{
  "num_hidden_layers": 14,
  "hidden_size": 320,
  "num_attention_heads": 5,
  "num_key_value_heads": 5,
  "head_dim": 64,
  "intermediate_size": 1280,
  "vocab_size": 10005,
  "hidden_act": "gelu",
  "norm": "layernorm",
  "norm_place": "pre",
  "norm_eps": 1e-06,
  "positions": "alibi",
  "qk_norm": false,
  "attn_scale": 0.125,
  "bias": "all",
  "tie_word_embeddings": true,
  "parallel_block": false,
  "init": "uniform",
  "init_std_qkv": 0.0281,
  "init_std_o": 0.00531,
  "init_std_up": 0.0281,
  "init_std_down": 0.00531,
  "optimizer": "muon_variant",
  "learning_rate": 0.00736,
  "lr_mult_o": 1.14,
  "beta1": 0.9,
  "lr_head": 0.00855,
  "max_grad_norm": 2.0,
  "warmup_steps": 200,
  "schedule": "wsd",
  "decay_fraction": 0.636,
  "decay_shape": "sqrt",
  "final_lr_fraction": 0.05,
  "batch_tokens": 131072,
  "max_seq_len": 384,
  "doc_mask": true,
  "z_loss": 1e-05,
  "train_tokens": 826400000,
  "max_steps": 6305,
  "dataset": "wikipedia_en"
}
Each number is 500 + 50 x the weight over its row's rms, rounded and kept within 0 to 999. Layers, rows and columns count from 0. Numbers have three digits each. The size before them is the row's rms in percent of the matrix's.

# layer 10 MLP down, 320x1280, rms 0.0373, rows 88-175, columns 0-159
101:565396528543418446503457521496503518503562556540537523525505475530394434480493566560461513526521510524522461550502518473627547504469448518548390502466534477428561445518482472501533540486475515534518401448448433420440444468447469497504460483543456518455534480501497468495543460419525456443466518501482540549511496429481441508425485589527415402452444553484597479493504498473435478469453521426476494546453514497412582538563471463591599454453514446488406468471541527536523533624460449
096:472531442578470510465551501585524491463504501543499554499475479581507487492594466507499528386500496435488569397475485531471451575485437514524466471511586438438564513530476498516413450469479604479386575560511535506554531520474572585570418548470491508465380526455514622576489475438494555581526508481514522469571537498594493495492443466504494501591474497480486562518545604533535473546558436519493490478483443436491475509489507465454433564564497444478502557550444513544447502475502467
098:506532528529482392569430492481509458450472550516411528638517499556480553495513422484547477494586425506523390543502460400585559521448461531508525462501520491495467447445571470566506521469546486552479546606477512471567532348617462541445453507462541563520482553490509497465554599522441528482484544617532505603408544525521554523492466624569442452570575549479443457502455416527496476486553464547412521539492404452471567558429451476429505491500457419530469477506477534454483500421486553
099:466543516541475425517458529474538489575558560539404408430452473439455440471590378467542472620506573514564479400486480463508586525409477373549485423576428561486565493551565405552473502493436469478472617509521473495442470508493516492592565470553459474575466607519520504478491507526479491529556518529526441578551512582447399543493530525483534568497525449542552401557453541487581533590488469464538491624556435482512617504515530487486517478477593540607454546584548494480477512440478463
100:544417538482448529609518548549460499501461441487507519528474429478527485446480413435578504517451492514566474466553472489570498540561511560405523479547630494446503555534540524558462502517525493524545530577548531452587531427557474528450442418480508492498409482459552599531466504524421461454412531450461538540466456514511581549548491446548528545529525500548532503457516443498510463509497511495428421547493581483545551503551545538544518564526571497490477479549453521480521587420498462
098:542478436435429536476472544513554456559382489493484587534516426555418526569593479489501476544492457496425386486467543563405495494474391513509518477475427487556453434481449484555490443475491510484469559434412519461426492469502427583431398502534524538546449415490624490561524571455507462493467541480552463506506532541512512542482547550479593445385588503465548454509529624626540455554471508481419518438508505490514519413517457522530443499496531445565487495519465572424481588520454521
098:437468593535430389508501555441517569569415547459530511564545524551517575498490522565526440414557473488467484474539466534474570394548389536538467520448503463548469531500591515491575543536535499541463517436424437545529402481605475459500374502472504430547588553537513414444486485528427534420508545517468479495555601506507411443616407411460502503466555498510471516420507523534557580481371477448499556537549538519615520581536512533448467430593549570521426440519606495438462416479559460
101:540515499539504522484538510580521585531501564498508521505526553510514577451514492584512457616517553489566550425496392498538394447512555440463589541501440472517591555455554459478520472490588439448453506431470522502499472639530524430561447551481617493525515515476569460355514564458314420467504457420498519459453520529405562412512458477427522457411498505455501529444556518450476465472419498535533479552534521541515478493531476582509583512502524528458508497541576518507479512539503492
099:409481563529466556511498557543532431511457447555479501427558510486497446482544600470535554494516482469448420552530520388447433422543463452483449481535464545548488473464481439496399425402510373565503447491514453403463507432556517529486516510576448504498454444542426549489519439535465482470437475436514555491466429446531525532494474507487487537485536521562415468407390480469491446484517554407478471599521426497510519584502488448423591540460458482509423491521441471538590497473372550
095:470560464573523580443571423459548523505516493520526533460535472405459480469469497498461556410468505556559562503526537451414533464408436487509465511482540538578546445513548522558540461521523525516431480498481609530464475454473503508528624403431433430506497463553510412515500510431550488531472484580463600506481466464482486526489486524530369509477496433498450540533518470503606406519499368501504524544540532551501532438530539454466432546555453433549548551492463509448487558574560562
111:513573588460478495541493459520536445467567472463470584456482442431505468493501490551516448434558501407499525460434537421448523603484491448498494457518450464529557507543498402437503574484564424465443522524458527500490582440556381493573454591520501501515413598470385487577517485506477521473519507518520481451494426495442374534540547464532483462483473510551533542494500629428507521549506463509495492539549532481508548491476530566508381496503477551422585583498528598506426528487403466
102:487438527490470433472472532432435450568532598585460444542455528560545559478466456438571580508505505433511473477475460447551543395508429499554557549515519439503485521549539408462490532435519433516456462520421425602387499540560452497517557509471448589607504482551508536502564474477480548488403524494427523509436530530510438433545525589530536522606607455535498439477462422562441443442528504414459547415512571527541563504473452490562413517447427402557492462511540534498520475570475476
099:572525601487539573583449503593472528533506557502443516464466484484495465505465473511529545430493407447475499506518514429498496521549563489524552546443636463543454542505534494498450525494564537432464471505449522607432499529516569552542463489426469446510515623554595447559498498478488567505443603486493483488570465416368502482476561449581488613493533580432490441539523475464505481536505549492524498472497561454538435412457564531532434432506530480475522575414477532484452544498523496
098:645532599555464594557517544534471543507501563477543455450546495503494425503580443503492584497573564531502555556468479526446427508470535520492406525595517518482499507529588523448433522476424475506510523523500508569525481509404531477504561506508500612403540488556517378457474407530516538467449503519500589594469467515577501485446579415604595476516542433432467449501508586495555497466588512529507510541586536470559587553549555489468480597549525495518460411600498480444489443499623496
099:514457568539453472403401593482489480531497388502500477444556386458524502468522593511561473609596484493540452518518441474542501549505543455486478623445628501463509524566508562546418511487565501435451488535498551563508478492543474511409482503385514460479488552460577538536535431516480503603415493535453532546445567503547448410545525479404492410431448520622449517490506539509505573483447534405458473506443554544536505454494452489574526433484535485574541483436482510427551524449499476
098:577514411485439487484461506447456587484525447534471497487450533494557659438449450430549524467461602414525537554447435548541626497528395437534398585628531498505503530490485445558476410510563520621518444602460489421500461571473532529436455559543532471457423361479402462499508420443530390422444547470474430530451555548516588576517479612533541470502453630531496462612521525501521504536461473383474540445505591549543531536509491490487570455566598474547526503556460474445503485437499509
100:529511481556562401421542416491476511535580556422517487517435518447401475473564454520546426456493530403507508470467464483500469436486580462513411557477528569477497450529611596539480485432387528487507491455472453546432512524440433456465507565539457575523451417511455473464455493495476520362485466666473539520492518545564510536450479517534461460483484457570493446480507532377507468491496469507536472481459393507470501612454461529524519559498530471478488483490476503539440505499466477
095:568477489477400440484451579662541545482559466506444427476504518498428546525536515537466476487593468553516406520496476500542391441440571556470619528603467541548479526530461498393474499435549508518464483499423548565530514556462447458422562583540515545450526612500496531505536469499413509471557422430508527627477425453587502547527482489426538437541505546471440483627485442513549392505444570428490545378489574502501467509568547518509520582486493542523479430447442455440531431538432514
098:597468512522527495463586471479463532582428429498521445511517502515493575510557608508428531466445476418528528401450477523555480564530613511544512529469575421497541468507405524460532474470491514581521385532440444322420523448522463488420361460510458475460467440422521398546534486558462435427522450520598509463454499565472447499447541513475534504448448573478483506511458465515450432554443368445503503519486450529550520512509460495475501589457483509461507434355666441533528515566472489
098:580446532476487561512492463485466500490535572463512615502550504514515438488450564487448562467485494470476609517478440550443579568465514450540442556457486490450555431487455526513508520570474494592477485514432569551471470488465535477496440505429523421607509559459529497462509504566473505489482475507517438446509520531560460437506476472532608492481494454550483467514573483505426543554552505507448529500443503499503482514396516562429410534584479460528403456519522482571558537512493581
101:477488561472593450474404556508598451496502597528545574521506410413532421488509515424504511483426485476491487494571495496491537549516538515576462550460455465515406355495594490564518485412552489569513510521458489412504484500542493555401550580373489526460475434511565520551574513536535603523559516465431543496472488412506445424388466573523517533537440480537501548488484492439493484563490420503519539540541549501389512505435560433527530540492577632499516537495459450518531531478371514
103:487541520479620462584480466534422493522533348519476463515547504457481525561482493579638509495490426496514431520485521627517500428460487420452546461516517501514542451632560494533444511518560493460509530524493459538514417544498546557481500593470497506527459543453443554483482482448484491586480451501482430479532489533393487571538484504513536536577434519602516506449490547482518576558451588473548451527504459502531485450427429536469541510542517418514448485550561493524498469516511445
100:484459479478531548589432527500513485502516476574417469533480433501489530609481452552431509583477491504525556474422495507603544495572533517502572551568553461557540495493533491567550435465406420486463552511526538419478436499491473551444435514459426496468457497479455484498543475529517533574476478543573550514462488541477476554548450562505566546470488435443498468477411482463559462513612527487443617479394479526546414528484430404542512538431434464530468510502432586489468536478484539
095:521530470534503563468521480509366553428433507474527481464546621567520581512550440476555534558464430468492517534460530538516435436483463453545503533456530574484480531524419509487471518596443522449531502339486436484444439539419535545439459450577470489541462479526405541476469494555502552445533493482525446582511460436475502547522504499508394485524535461434532469574461554526463532500427532471519507412580550487531447491496494501499552487509487508594506453461477519432583493440449490
099:501494450510538591465438571458491511466648474406495457588461541497482486418482565501493415570562531464518467554593478528481513452507548472604521588542457428609549576566558564501533447576579519467495538547465533558523525435469481557492528469553479572424643551537480416490517543472445569510473531516392481613446435532553539543490481530497383477527462474497554526392456510494430482439461551479561450481395581501571511394549528430513387466507538514541527511583461523514515454609511530
102:519534542523554459414464497555550488562505502544547516392564479324525549558487542418469494561509541505550475394430533539448479495576538421512500553444500515446453484462396616476518456512523490484495484491496508482500460562512454486500545535499533557443673457536462456563541487522491544422436443528477476465429468447487493574484479405502413515502498522536491544492527447404431517522488530503513553478457478487521575484489482498524581485480427449469409459435509462406595468550481499
099:368560469575524521427484547491579522482539468520605478520416538521508526371501463525442458457511453515512517554520573450544502519445567486509606483489471454461457402454462464532474443525559492489481578553603434512527555450385589448496546534476467526513494398527508541614528444534497457527487553518449440516480537492518560462494457538523504434403498511512500492412487579557504368438468466459395562513600538443626430565535499529524589527537461623578501528490522470478431525600497453
104:608594457485533461537437481455575481557464476588494510396533495464581459513545460493562457487539508552484598606564520502364472563480461470573415510518405537549507461506702460483507488495470463547469549440460536538573432451457457494419446501514492523523486438543517486526427435517433518535568420525467502494451594513538587481523499511479463443427552354466420497510545504509498432520532554530525454535502516490466603519441517545469460515575432404493502475486471521588421466490495512
101:467449479469589564491496553523418416548398468557516471520498578527448443568500438466581499467559477598516568434442512521488544447587468486503559424550487475532529501499547523504589487480470448446510496510514433392516443408509529484512486406528554451533529513493432480462518465469571509512545463493434497586526516448446493566535497523463470526510472396511510547442565473467410516470512541466536525532516435562571615535606392442490587427443531459513491486465461429357472540433556417
100:504390507536480502389529446525478540520537570536499529472628494528428470471477534532482577475505562543433508532549569419463443476444503494635560472497487401532467507521505513483519515485499496458574471528518456532481435596461509401533514568405450579544493439375377565575481542546517501515552504469536513397366591560400560580494510500523442471484391491492486545438584454546505509485493518473386550471525512444570462525549542460532541438578514456510535613514470506616503554461574500
102:588541452542518526422438523493488457457434555471520484534549506520433442492406474458547568525527546531507540473537545474471551447480556596530496504407546473484549504416453520555548536455380489484501616586474491545629503506411493458456552510393568499518485579592486480597505603466462500474531461508514503495467506561462492468512478484514478566490555458524554397487524505603520451511387465470495485449562540427466503535456442604477568472373424479473489528507466434538500472578435514
095:445535501550510499503484433510531506471499555465399593461481458543604577555483516511463439494439513511509659551469585484446472409524640496479526415383501452443518508500488518417571543532452506499544490511571510482514510544449500437503627489494519542531425494452600448564501499449513383460499484501481511549482482605488545422507456507422594478561454417507448526487446383540394545473472538485536412559518630480553396438473560475523402489472509566441424493544517511529521501462502525
101:545594468513578480486516400396469478460537525496461543401546527492463459441464561484427538540466532544524579340533553490508435520471512509498594511541488564419549580414521582483465451564454590513505420440566534460541488591493577622533484505452571490475560530504467356469514515494595517546511463456464479444457563452482515492478464468531541552556435524554553495545538416456524645496569509477551457514473552557480440488585507529508473552545485462524470542471485447467589441477480438
097:451498500493483381481494476476468493547516516540512538572529508495471472515516528467342499517473517585567563473471478545523511428481410563453429449557557444491556543493601501503541555569463391503544501560463544560559471524514483506500517487519459474446458517543446513474515515496417485542515521491506559511451476536444571439545527415417563534535455556461485556512488515490422552464552497469521493402498550469493535452519451552522565495568503541529546545495525499552588508544517434
098:532472519432488523516553442492488547453526570463489492481556458436470471417593447415579554476430426515444411547433491474573565553413472449586509464515564476593466485433449468495508419457535439493455512515473513590483470457497465512519472539465592520450548551410504562468465478466542482446439520529485435567558460377430489436547607496436565540506495492530417593553480602490547501543545501554471541566480532523490472434467491490531557512533545491534471441436505507494505436547497472
101:575467541523422495514479517464572558531511454567512447499586521520485577512560507571475575525544496530452456394416490494440557486599578500526456415503464514472522502489509474576427481392534532400594472515523564509483510472421465461455513527551477494532427492558465471577397587571544521451554533525460535535475512558484471566561499536497523436561566593432558519448497500533501519408469495531547516490432554456483463434536508508503512478509477502470412533523550458587491542424440484
101:486469437545530502583489532530462533544434371446592556604489509519496409562483490458514459500524511456499507597523481507565530568526560464609533511452534473422557473467506523482437484557421451508562415570551596645507464497487487448505567467518467523486473496453461569435466499590451488559499535631548514456452541527492474414542549534568494518568529518644490497529453444550524508438528491449404508506611560447532422444480396495482555403600533571452598453492527467464472493520497510
098:493498445465452517429604419608490362492521469434432523540464468432448433494535501555518512520486490437500477517489539435483454532508456483490577444473530416443558406470530471504650406439597473496507509506620524449497484499449420564484518609532525457515545506535519402529496546502480603535507513580426474485515438536571469450462503620493559449521553607549512529520454462442500458468606508589417454453462457402510379427425520520554431542570518540488422583553543557463576515627500468
095:517532469548521435600541453597461474429533526465567495588426499532491466539573476476524418480505468446464434503452506419504536525535473407480543453455493621506477586564503479531475502547448397508501419458399516575573475536455499453484519479551437483407616574496513519482520538472382475483473622486440521457560508541450550476503469441521417545596504451468489459494471515445641474416511514433502493466534547472493524526491478480499473454499541516496460505436520393450535529492508594
102:463478507531560506558491463514510501488475440477506476527454487522552525469547591516574528569442507489525513486523533389481551402561512452511408473508436557502602497379419557491509427538526522514452478504515522549470541497527492376507516472631561514526548562551438536556498630544505463550576480500483527506493545529508480450493510494576469518499483372480517551537474543533445466516516546597408475539503461469557539487529494483612461503492477454498473554481508473482487456540468520
097:477544470550552438495482519544476536435502527539488478505496419405451500516495478425495468506471599515559491480491521509561490476565555495477472439510482507519507473449545471485458504387466619468525601523488477606543616549541474468484465532538521479487398512551471553416535564565495489519532435489616551474524499407387496545502548560411497469514509546540525556564521455447461511572478494504467618509537466542512452352566553625589598377435578605361470488512469541423478462473483481
095:504451498581469478558428607507500493573634491545413515531572580463481468563474531491567546561517487484493612460554379474375550438620461442502539580499524607530593441544441494586490447612535478524497494407491480546485515488432505475553505484385557475552499509453531491602465505475575496435476439485415526573568488473496458474545473545532435483502548533542491515575548431509559382525393515523540511519472488466504448503512465500464574554482514606481531579427493531492567491458526395
101:481507513505568555592497506481465532472504601490571439578527568522472450447478449517439495391434458547577472512504642504473428544464575550509494507587585574498503523572468560457596440530499524524519482420460542387477501465468569473448564557514476537571571408546407518455474519473575439427583454464508481420538536483504469494399521445553530447561499549498528534452524610611498449568559380521512525574471549461449578550451481555601480362522538412455511564529495498536502454504540548
101:515472483413403503574418464524508448494478499556544387429552512527495513429562465532432536580425424550537433497468431483502502521503544588547475513618538521422516475510496581557495453530547527526519474588437556475495552545436434518527488568462540496463490537465538424562495519554421576467535565544468529637557543391548422470553534447600526535461523430444516624484521466489498441525422468503537474533582475572527465451479350546464476477577455509471555511461453434544520515468466525
096:454571487545446503532508489476574599400516593481550500529411460492558517521487514553536569539415570494515496523518559565426589533388516497498557525510518550568576457440518509527477520607489443533564482451440556498504473479543459534564448519455457469482564529455549597430514491517513443409483481495545570529531576546581495412491595422557575555433426503491472416539455517478522522508526408596477575464479445547447489478523503534588499508468435443537522486510445514488552478495528470
098:500429389597606550574641546406500495447480494463549491506523498475536371451470616445443424499481454569461561538511508457481440540509538494525439502539544483516541436503442504475474456449565547515514544475490498464492532542505521510540664418546510503483565513519528509525476421527492432469542487576437456474559468475490570491496496466658456560583534538418459486495508553488639555551516488525446496521567531430512562484459522400459569584484448496521453487554468552468481609513481527
095:358478493523442487605532473494487477477471475537463521573410459524465537552541493627541488572459459494506502535518561530387555530473375515497478467466452499483569495437480539554474424490468562465591510466598464468419418458541459525488407541500547421538551501437520513490407517484459482479438555431463481536502529557469569508506506500549470571517522528390438564560497470472440472629511498504554434449457512533439451474566462409511514495603489509417521502513554562467429441584412452
099:553495527418454433594542372473492526462518557467527460402538542447506478464465516544464518569535366523487515449466503563477529524566549537474540452485423449541538599487533577526519470445452436524587461433455432497447568488574572479429439506412460508522473507548546491576388534486516550415407542584541368484448540465535455537514605491467539442517452543387584432481461397527516523549526446477535559454562584419488520438462417503475476487413513493464461561502591435433539509428512531
100:555458436488461482492544587357520559404491390478587464547508533384446388487446551522507452583447502490500481472467485535462483538466482411524491514475435497455369530553564551519457577496525505393611560438573579529480496467436535510545482587491482542452461572520522538532548522485441489559480465455520513449498459396416508455487478386503425565555424546522502503473433531491422453417548468520509487477445419367414482462514444519521436589611441519559501477499552469532445430438482556
096:571392588535491483511496552547412510525452477596499521495468459486527511502515579507576507561480547507510501600497433525569490502531390442501461472479472559430453533487534486449419519528520547471505502485502422507496453491479515465696621411561463462488473523537537551487581544518429541453545452430462510472581506496495470420472476496476549497545462505488490444492508464504525441503504397455532557415470534516538493550477585515473489447533488574457498447595499538619478528479463468
099:445448445514605480447536598443611342434431429569567528511521482599512453573530554494503557417436462534535544530417494453444499492541508467552502530481568519486540545545474481552507468465574495533450462503521477509565533480476530577522494494552503568485492482428521495565472378456546519447502534538453471440493584482492444529500523537515495447501517534402474508480504501526536458537531555506518547514386461547454573489528551474395482552508493470558607548412468510582556511461478574
102:528526485462502568541517529555511416449417608513560509502377561512510560532557593449493524588497534510493512526500526474490549499479569475520430462522461531448529580438537537527475469481435492504450524506461579460539469489444391540464453495470551454567449482501437400521540467483461420551496453558429465543638483483485512550452481523454504511483579495486485495440539487603457535509610481518494488507545486619526526424611473576536507504491488481370512522494494439434515502529469469
100:514479501502422520558460480476451535530542424474527413433577508504550414469472505486488485553441541595490530439486573551422518483517442477562621425578476588498495502513469537532516459546442445479370462543495512528528437555516526562401476524492547515453435524495443476426470506564577554423470537566477495552520421546593475491488420503488475567460508496552440558534574582586494594614478464430438466396496531466613514538449516539494473489528509560488533471543466517461485447503441328
099:538446507492511493501627432442482483547500412460605419579550485574469491596539511555570461512403444470483457495469570495540555512470451493502478544464479501495528429535485431535609462449497478408569521435561543571547516583550519532493483511482495484565488535490470553484558541454507541445531457486568572466441544433499526447512564485477476547519488497513545552542488487473455511525545552539605526486532599502513484478439565451477495414432503586539483526591503437584463497458479433
098:485533433433432567506466627457582452576496557406491502565456411490594450441550497478431493492440529596434501510471492508459552599542458478526558542514486534456513532512374540457402472454411460449516567514621491585507515467534464587519523468506457540433495578433485492483563507442497520539526484527485529480433434516475603497460563495434530420560512448518552612537528562572463519490517467497497505506421506515472424466542458566520482460427662499512628581470564498494514490533590518
100:563521454605470542491529487449511442483538560495458355476421454498400499510370501558602410510523427492479429456498471431564520497576485593510545550541527498542368543462482445575497554431483518507554469500506498435498452436453492539492532524504554469526469527518545497449429486484555571435482461465491448446484518591566515481528446495560437433485499487472608543477423494561520416537408407550470516476520507482492512578505462508537377480544534465481507391520439506494491502423582548
096:492440545471491479476524494495543437540529481619466525492456542579488538495495494482459472471462486416498399540554451488520474505447501483499507503472608490438519462411461554516482475423567502500545464476446572508429502460595490437543490494500543557496512461347496549544465438527594520480390464418493453411527479429488428495521479538480416418536529419553521555589527500554461527487430505489560352542567530520469556591477549402538533414493350482520510503522508416428559387450585451
100:535503473469480450556475601522519462544464454493471546492515617491497445506520575475467547503512541433494526423428467570465476504465540444477474438446496505480583515534503551456516514451461546434565494559527563474612533524502475496499451464583544518470527529477548511492473623486521467493524400537514394486382471549543489557465458443483508525575494473501542525506490487493517576478547527649519466411608532550422452501609561505480521561543503478429561563556530526450504479464435524
096:572463609530510521431472439525524445489507464403477520546432484489517461511577562452506482347531421530508426461473537497586453506541537509505466479581475558470477458492503538569508542513440568426535535501406513488381505419522631495500548507474437558472504437601447493511509549391434494509616448467540471455564472554501487466518484520496498517458479441420511425471364477491516499563512512568449541432540481455466495505421527565567483482389552480456432480444464438491582432556590523
100:493503491532536493554522503538534516389527404438592523514438623446438529603443482476497515443424499574531473521481492482546565548444530474580488549494527577467527410535422474561457533474481488383467409539459594461570563454482494393522567440397511531582575455445536451534445567519444514569472478541546490469506479487441552533516459427478500460461574450504476462458543472574520471512534481454523500488563459487542567399531520520531478598567525476559462552533554598464578484520572518
097:459488481480513515459490527521513575437347549586465506612588572454503607513547523466505476471511460482523466498605499467527526532537427492501501527484530496491487434451449436434460377513481561496551389485476508477576571480539426474571612505457461565437571514488505526517483539461503512487505478424614376461525513482487414434484493512500446469506440520446395412500481364445432580550486481488463511553432542463546516538500540537549595436472499463436425529545527502560439465530532476
096:369524462473526493580582581527577499526478511505536483501583494526419563442492406614462539528568498535506552438484497550487498535506579442506552427559468513519468573505488426474490623586533491541444478488491515550450543512501553513444411529471496508505456526473442554552509478492502484578543422398442515553532487416456511542475532585554497560493520473445480430508481399481501539455364528486518512553564459451554622483501472564458472481433459570554489542441627504456529499548517527
097:440525596489543492622592461474448557497535625453544463541540542449480615484494454431463557539398464507495430581564478396548475488438582451472427578507491572473559431573504544515528507533534504532504516576587444449466520494550509411516547517488394492481547524427416441423450535544482415557474542522527541490499448388459475491456456516475407436453511514517516410509496455501439505519541401532544395548507459558447554423447530492494400464559555518523398485541418536547369443586508500
100:586582551511507520615375463508469481566513463407451558538462472535463536476573569502519493567416466576506477541578490520460539431512597486482468440487424475527499563474528420486511457513497465446434467469474472489529528509559428468493445436486457454537440522579406477587434416548535497557529479520505578445594453447547499451417569565451475495444528470441473518501581513501461518428603593475404440493536378480442556430482407525431503507587588586481548440540568559505457494576557481
097:467486482528554579464477562505445513568493541522551501534426487460518465576460440473532496376461573533465458498589520465538520564514464543492446488530508427520400528462541533505544570548535519473470464578479459569471431502477529476496576592540461509536488422549497385460409547613464510486461560494529511548474509462542485496538554504551451399516508611623523519599563493523505469433434453569580603377465408500582482592511493531577543554626502501467524545517544407560413393519478487
098:475559406435543529568453552476426474482445467473437505489460515619593537530417487537612518467491446449443519451424512512406467545546556480524414500485558546510469521461442524511506530493478445404433499512495605503475476516467634391461516528463454462527608418436536487524438531471602511478529492429515501509474489513513566570476423578592546353469462450495483497484457651556586505503486531454525488488519439380491450480405589577613527539526428505529566562562460478460429505491470537
105:502507474410536496525533491543515592465485452516560543498395579528534410530492391467525532506461514545518484524530442486463461510583466511540554546514529435544485515479371519446475509549497468482518479461509513412457577533530419492588526410560507594528458475534598540536463476562439518534525471514437527545449578537478457448456526496451506565567450575558537568451505464520469470590494547492508447529455509489592529613506517485497533560493569517601516528490454445463527424440558597
098:507471539455442465536400565503494496390482502565530483466519392582547561451518492590421547532514492587491478555567417469553427529497507527481505573574438435384452503491450496483433489497529450437564499527496580438408515592510493500563472474571494515561565416418465405525445513469562556486534518507508526498431406511426376523521507438515449510511458511490466523494412451547510516498469547549534441428513509507460482565505513600560525503549522465499535582533462520464617478493455560
099:518484480594555444492452550534541494515463535494482440544507470545589451486479456480478504454531567495489623456521563418488444517580524454551451456529509507502437500466474543432575450491560456558398529476480535573455484450479556493478614548517476467537512463540426434443507435626511499433519476513545396518495500561506513434550474416515480524525500545459463520501448550520434488530484464516529449547572421458564497500472571409405454459591480487483509463406499482433565502521451507
101:474541523494502473589588372510400511486560489456532460533524485505496463548480499503486500556477462543576573583509595499466522513474502510421450541492586448453595432596581497366450489420453551465509466491501481625467497464503587445485500502504447447456458495481539534505448448546549410548501487405563546565562437473536596562498563472541499512462532542571553443471465474553523477559571496424528525464504514517508488500553520507536514522538524453577547580613449484528577513598441518
098:531535421457434483559548393540478390411437379471519435565575463549523502497547512467435478476468512441409511539545527474498534435525461537482484493446506444358480540468537459552516519448540633473566436438499486473489459525444491481414479551591563546534377534489499452473544560545541441461437613513483466491421494461429555515491538540470419440509550608517566416490570482545555484427629560610468547584523571485391474587494552476533526552527527536443555533560563414510504534513443549
098:486497512544447391566521449509484569401494536515569531477529491460519523451544507510544468471549435522421407473472494504387506523445490524554539510443453514458451544533457493455514535532565473463439515454488421527427560511507519508532527465519546503461468569510486484470409538427506530519554466499511500542429597534587473537610445541576435509542481600411481469450449528512549587502516557548554408528495437521439582510508560549501496542436524481437463439556467501521442577524559472
101:432473462532552461503495489478461512524479579515521450484497587497537536534528444549464444471619459433584499474416464528556528435594537572551500454521427581602430438509524545566494597377458501579490567429532521448565437465529528496541551460402598402483575431483467519550496508551536592399508610552492491566567475477547422479491418438579455446418490497503479521506424541515515467605485598505501506416517422557531477521507502464422471458593428453521540447399546465522463476424460545
095:500508435533525543499484512436597455504496498449503467575488475562527554347478493555593557520561451489535553391553533513556436435418503548456522554563601531502479409487477456375511509525506427532410458527490464486539511459440578473564523480452460539490542519473460611472581517571478629499486471508552527571510488496489503485604476491566606506504515522511589454538498474543461437530532601634447494455470549432529567515536581518525554494473410522588583465574439448497460442470473490
098:489490472510548509467513443416549496534469474531580420492539458529432457492499484557526461514473540489495552459450491491573585414457551558500528479545509498581568542437537599462526493396430541613439493549538440497427443518553500544580466488472497529484524480537514465562537462523539576447560544508607572504594535501494542497522461387588511529573488442520592426554540450463572459534512566483509515524476547495534471529526464430486477533518490550501469466571519494506421558490442525
098:393487530520513459434610416559470525471548457507530519489558584518491484423514512495569508460452502493459441421454538484468487402491520588437360431478483525491521575501480497537483441484525540509431570499500551516559523415501521483495517555445444520561581516402535497482511487485488463468506549464483600562362493508454547399438498423478480480503434524505507499492592523521504538561421446469564411525462424511503459531527513498498516461505544502479586432466471461498563452408499423
103:527503452492521492510557510575457505419471495467484542522567492546521441528476482595418529593382403483513486524464429387485472543505465531464468439445489470489441502557553494470563517427497427457495583481487416558427583508519560470474453493483442464583425481445560425470480494533542563447476507571485506428479582452513527519579482510486594450547379545468533549521523497534520427539483535493424517554474350465385501555480474558495517456502532608547516558446482479558512478447538546
099:450515491451480525381503512453409474579470484567433487428476513516581616511469420429414632559533507532366419412506451591536448429542659536451547485507366543512507471462446598536483518520578495477475542467536491506481489443460570479541448475505580462484573501476523571425560487530526508566423566538455555614563546576570450428475499511469520413483534460435562491567390534521430501428547441482471571453467531466456466515595517457561536479472486444597486485480542544517415408471565439
099:503579476469503524501537476534492466590476462575449541506516509474516438543404466452484486522455488514541579461555474437591509539510568532547556481484451544529482497502545561448482493483580574492551467597432429475496517499465546568491410494571523504462492515486474515500507497551478489506525553521516546447475525422518566582461591512508473502487499502552484498488552525493505391430455488506572515522505445510447396469499518539530532479490465489417422511463552485508481551491495528
102:539522512528502507558462461477502505507531383476471562440578481451563527487521485462505437508554589528519548519446500505471505562476511453429549526479486561512567409405536535561512530488505591533414495499426545487529480501583431421466629491566589541535390528523471382500359535380578481473516527531521531505512555487579465522549452470493529429479492464551489563534444529442440461409487503448533504471607421535650414506483458481498557559565485492539550417504515534528459458443485548
096:447398493447495517517517443496534454518497493458519483489560448426444374468478550482545406616537452574581511480535457490542440513545575493473519540479442461410517576457488484468464495484469549462581460526499495464584524518489501504581436453564521432527600510434518492538445599552526500522594493607569517587495484438593546532504537493510576372550510498518496452427544482453415461506453542502537517508495478461476619456451487496491438495425468529448551443510517521480494432484502587
096:488565545434543465516432480499572459539471442492589461583434399573487461570464570480535394436495546480509426543508425527509523499540565501556411430525462445518498575523437489553539508483487468544533466546453493555390502478562560532520541444484467476508483505462505447492458579489476467509492574589490568500556516445532445422589608545522466581343534598459506502493560438548579443449581420534496477443525553472479517516528447451460395534558567567476527435450461546428474561475470477
098:444489565564533515521529444474513586458528563446453573531554484460576578493499575504444530392462482551534486498492447560474542554560491521505469540540555530495495434451488484592448621415484518568571522585633500536652457501529461484599572517511453455451529468572573541598444490440500458445571449576507498474465493567442467469471578543447545452516524570460519420528516496471532401444533468505523481483551559569530469608481526409492489510470562449542530476478598544506489443521476499
100:644516501485482551493572565544572405470536467533549574621531452413618554431556492408493513508555506523485470478480549456573480554524470512548480515513494449506527517520487432533402453478366508552484501609478567610506499525519550437456570480539568475508537458495568470461566491429498551466395531573515427388488416514467469415455400480520484513433607551566606520497521501525471585564456551513514530539561529488616457558533519521538468512470558466489515544458497480501493501541484437
098:473580497570499511506513575523516440518499468575543517477484586594473548419528489508542547467483463554526511564439533482534547502608514405528506480551523532478511595527463534451514540516508432466580406536512565508427482509475524426457395510458462426493451425470594540438566449468567516439548567549510529483443536557513504445449449545509511471524517560496519526467491508501520450474577479531465449569402442561409410440496474569462454416565519432540466467513538504521495544509508514
099:479531503537515499525562447560507536466534482508478486463530424518392587465421491568546480538494511447546496641430447557458492512503457528619502462488539430483510517488491504508515482461464585448452530415502566564488414559544561494478563492502537493498588562550485428437596537522412493521551499548562520473517482446455634436468499506600370540496556490595454462598570436513499552465535507565549498476606513523514513529490582557499521517584400552432501558514473494503515488449472418
148:546460520454569550436447559472459518467462436394474503515543495530520533484597423458501561606439468550546479487508587476551479587529530509547506550491515488562459536480550555481463419459484475509472461495465465528529509584467496499486494482522433557403486430458486502512570501489606443701518518593569476644452512549519459535479534520502561549545420387540476543512499618506584529510488521583462541508468527496483527496427499581394482454502614514530485408548535440535509551481504569
096:528467447518509462531553385542517521497520613530577455565489530538538478519486474470461527511549598508497584508483449504488582459560523505489461506486491447585489492466456481513491405485486437467571603564439456503414513525569503599501547498580550524569448404499507478560502542352486600490530410496492533529465534575504449474471512400450407406551485505386581535523464499507527474511450499457494455562608490477566496478492540487508518488561509502540525545437453401589523491357461540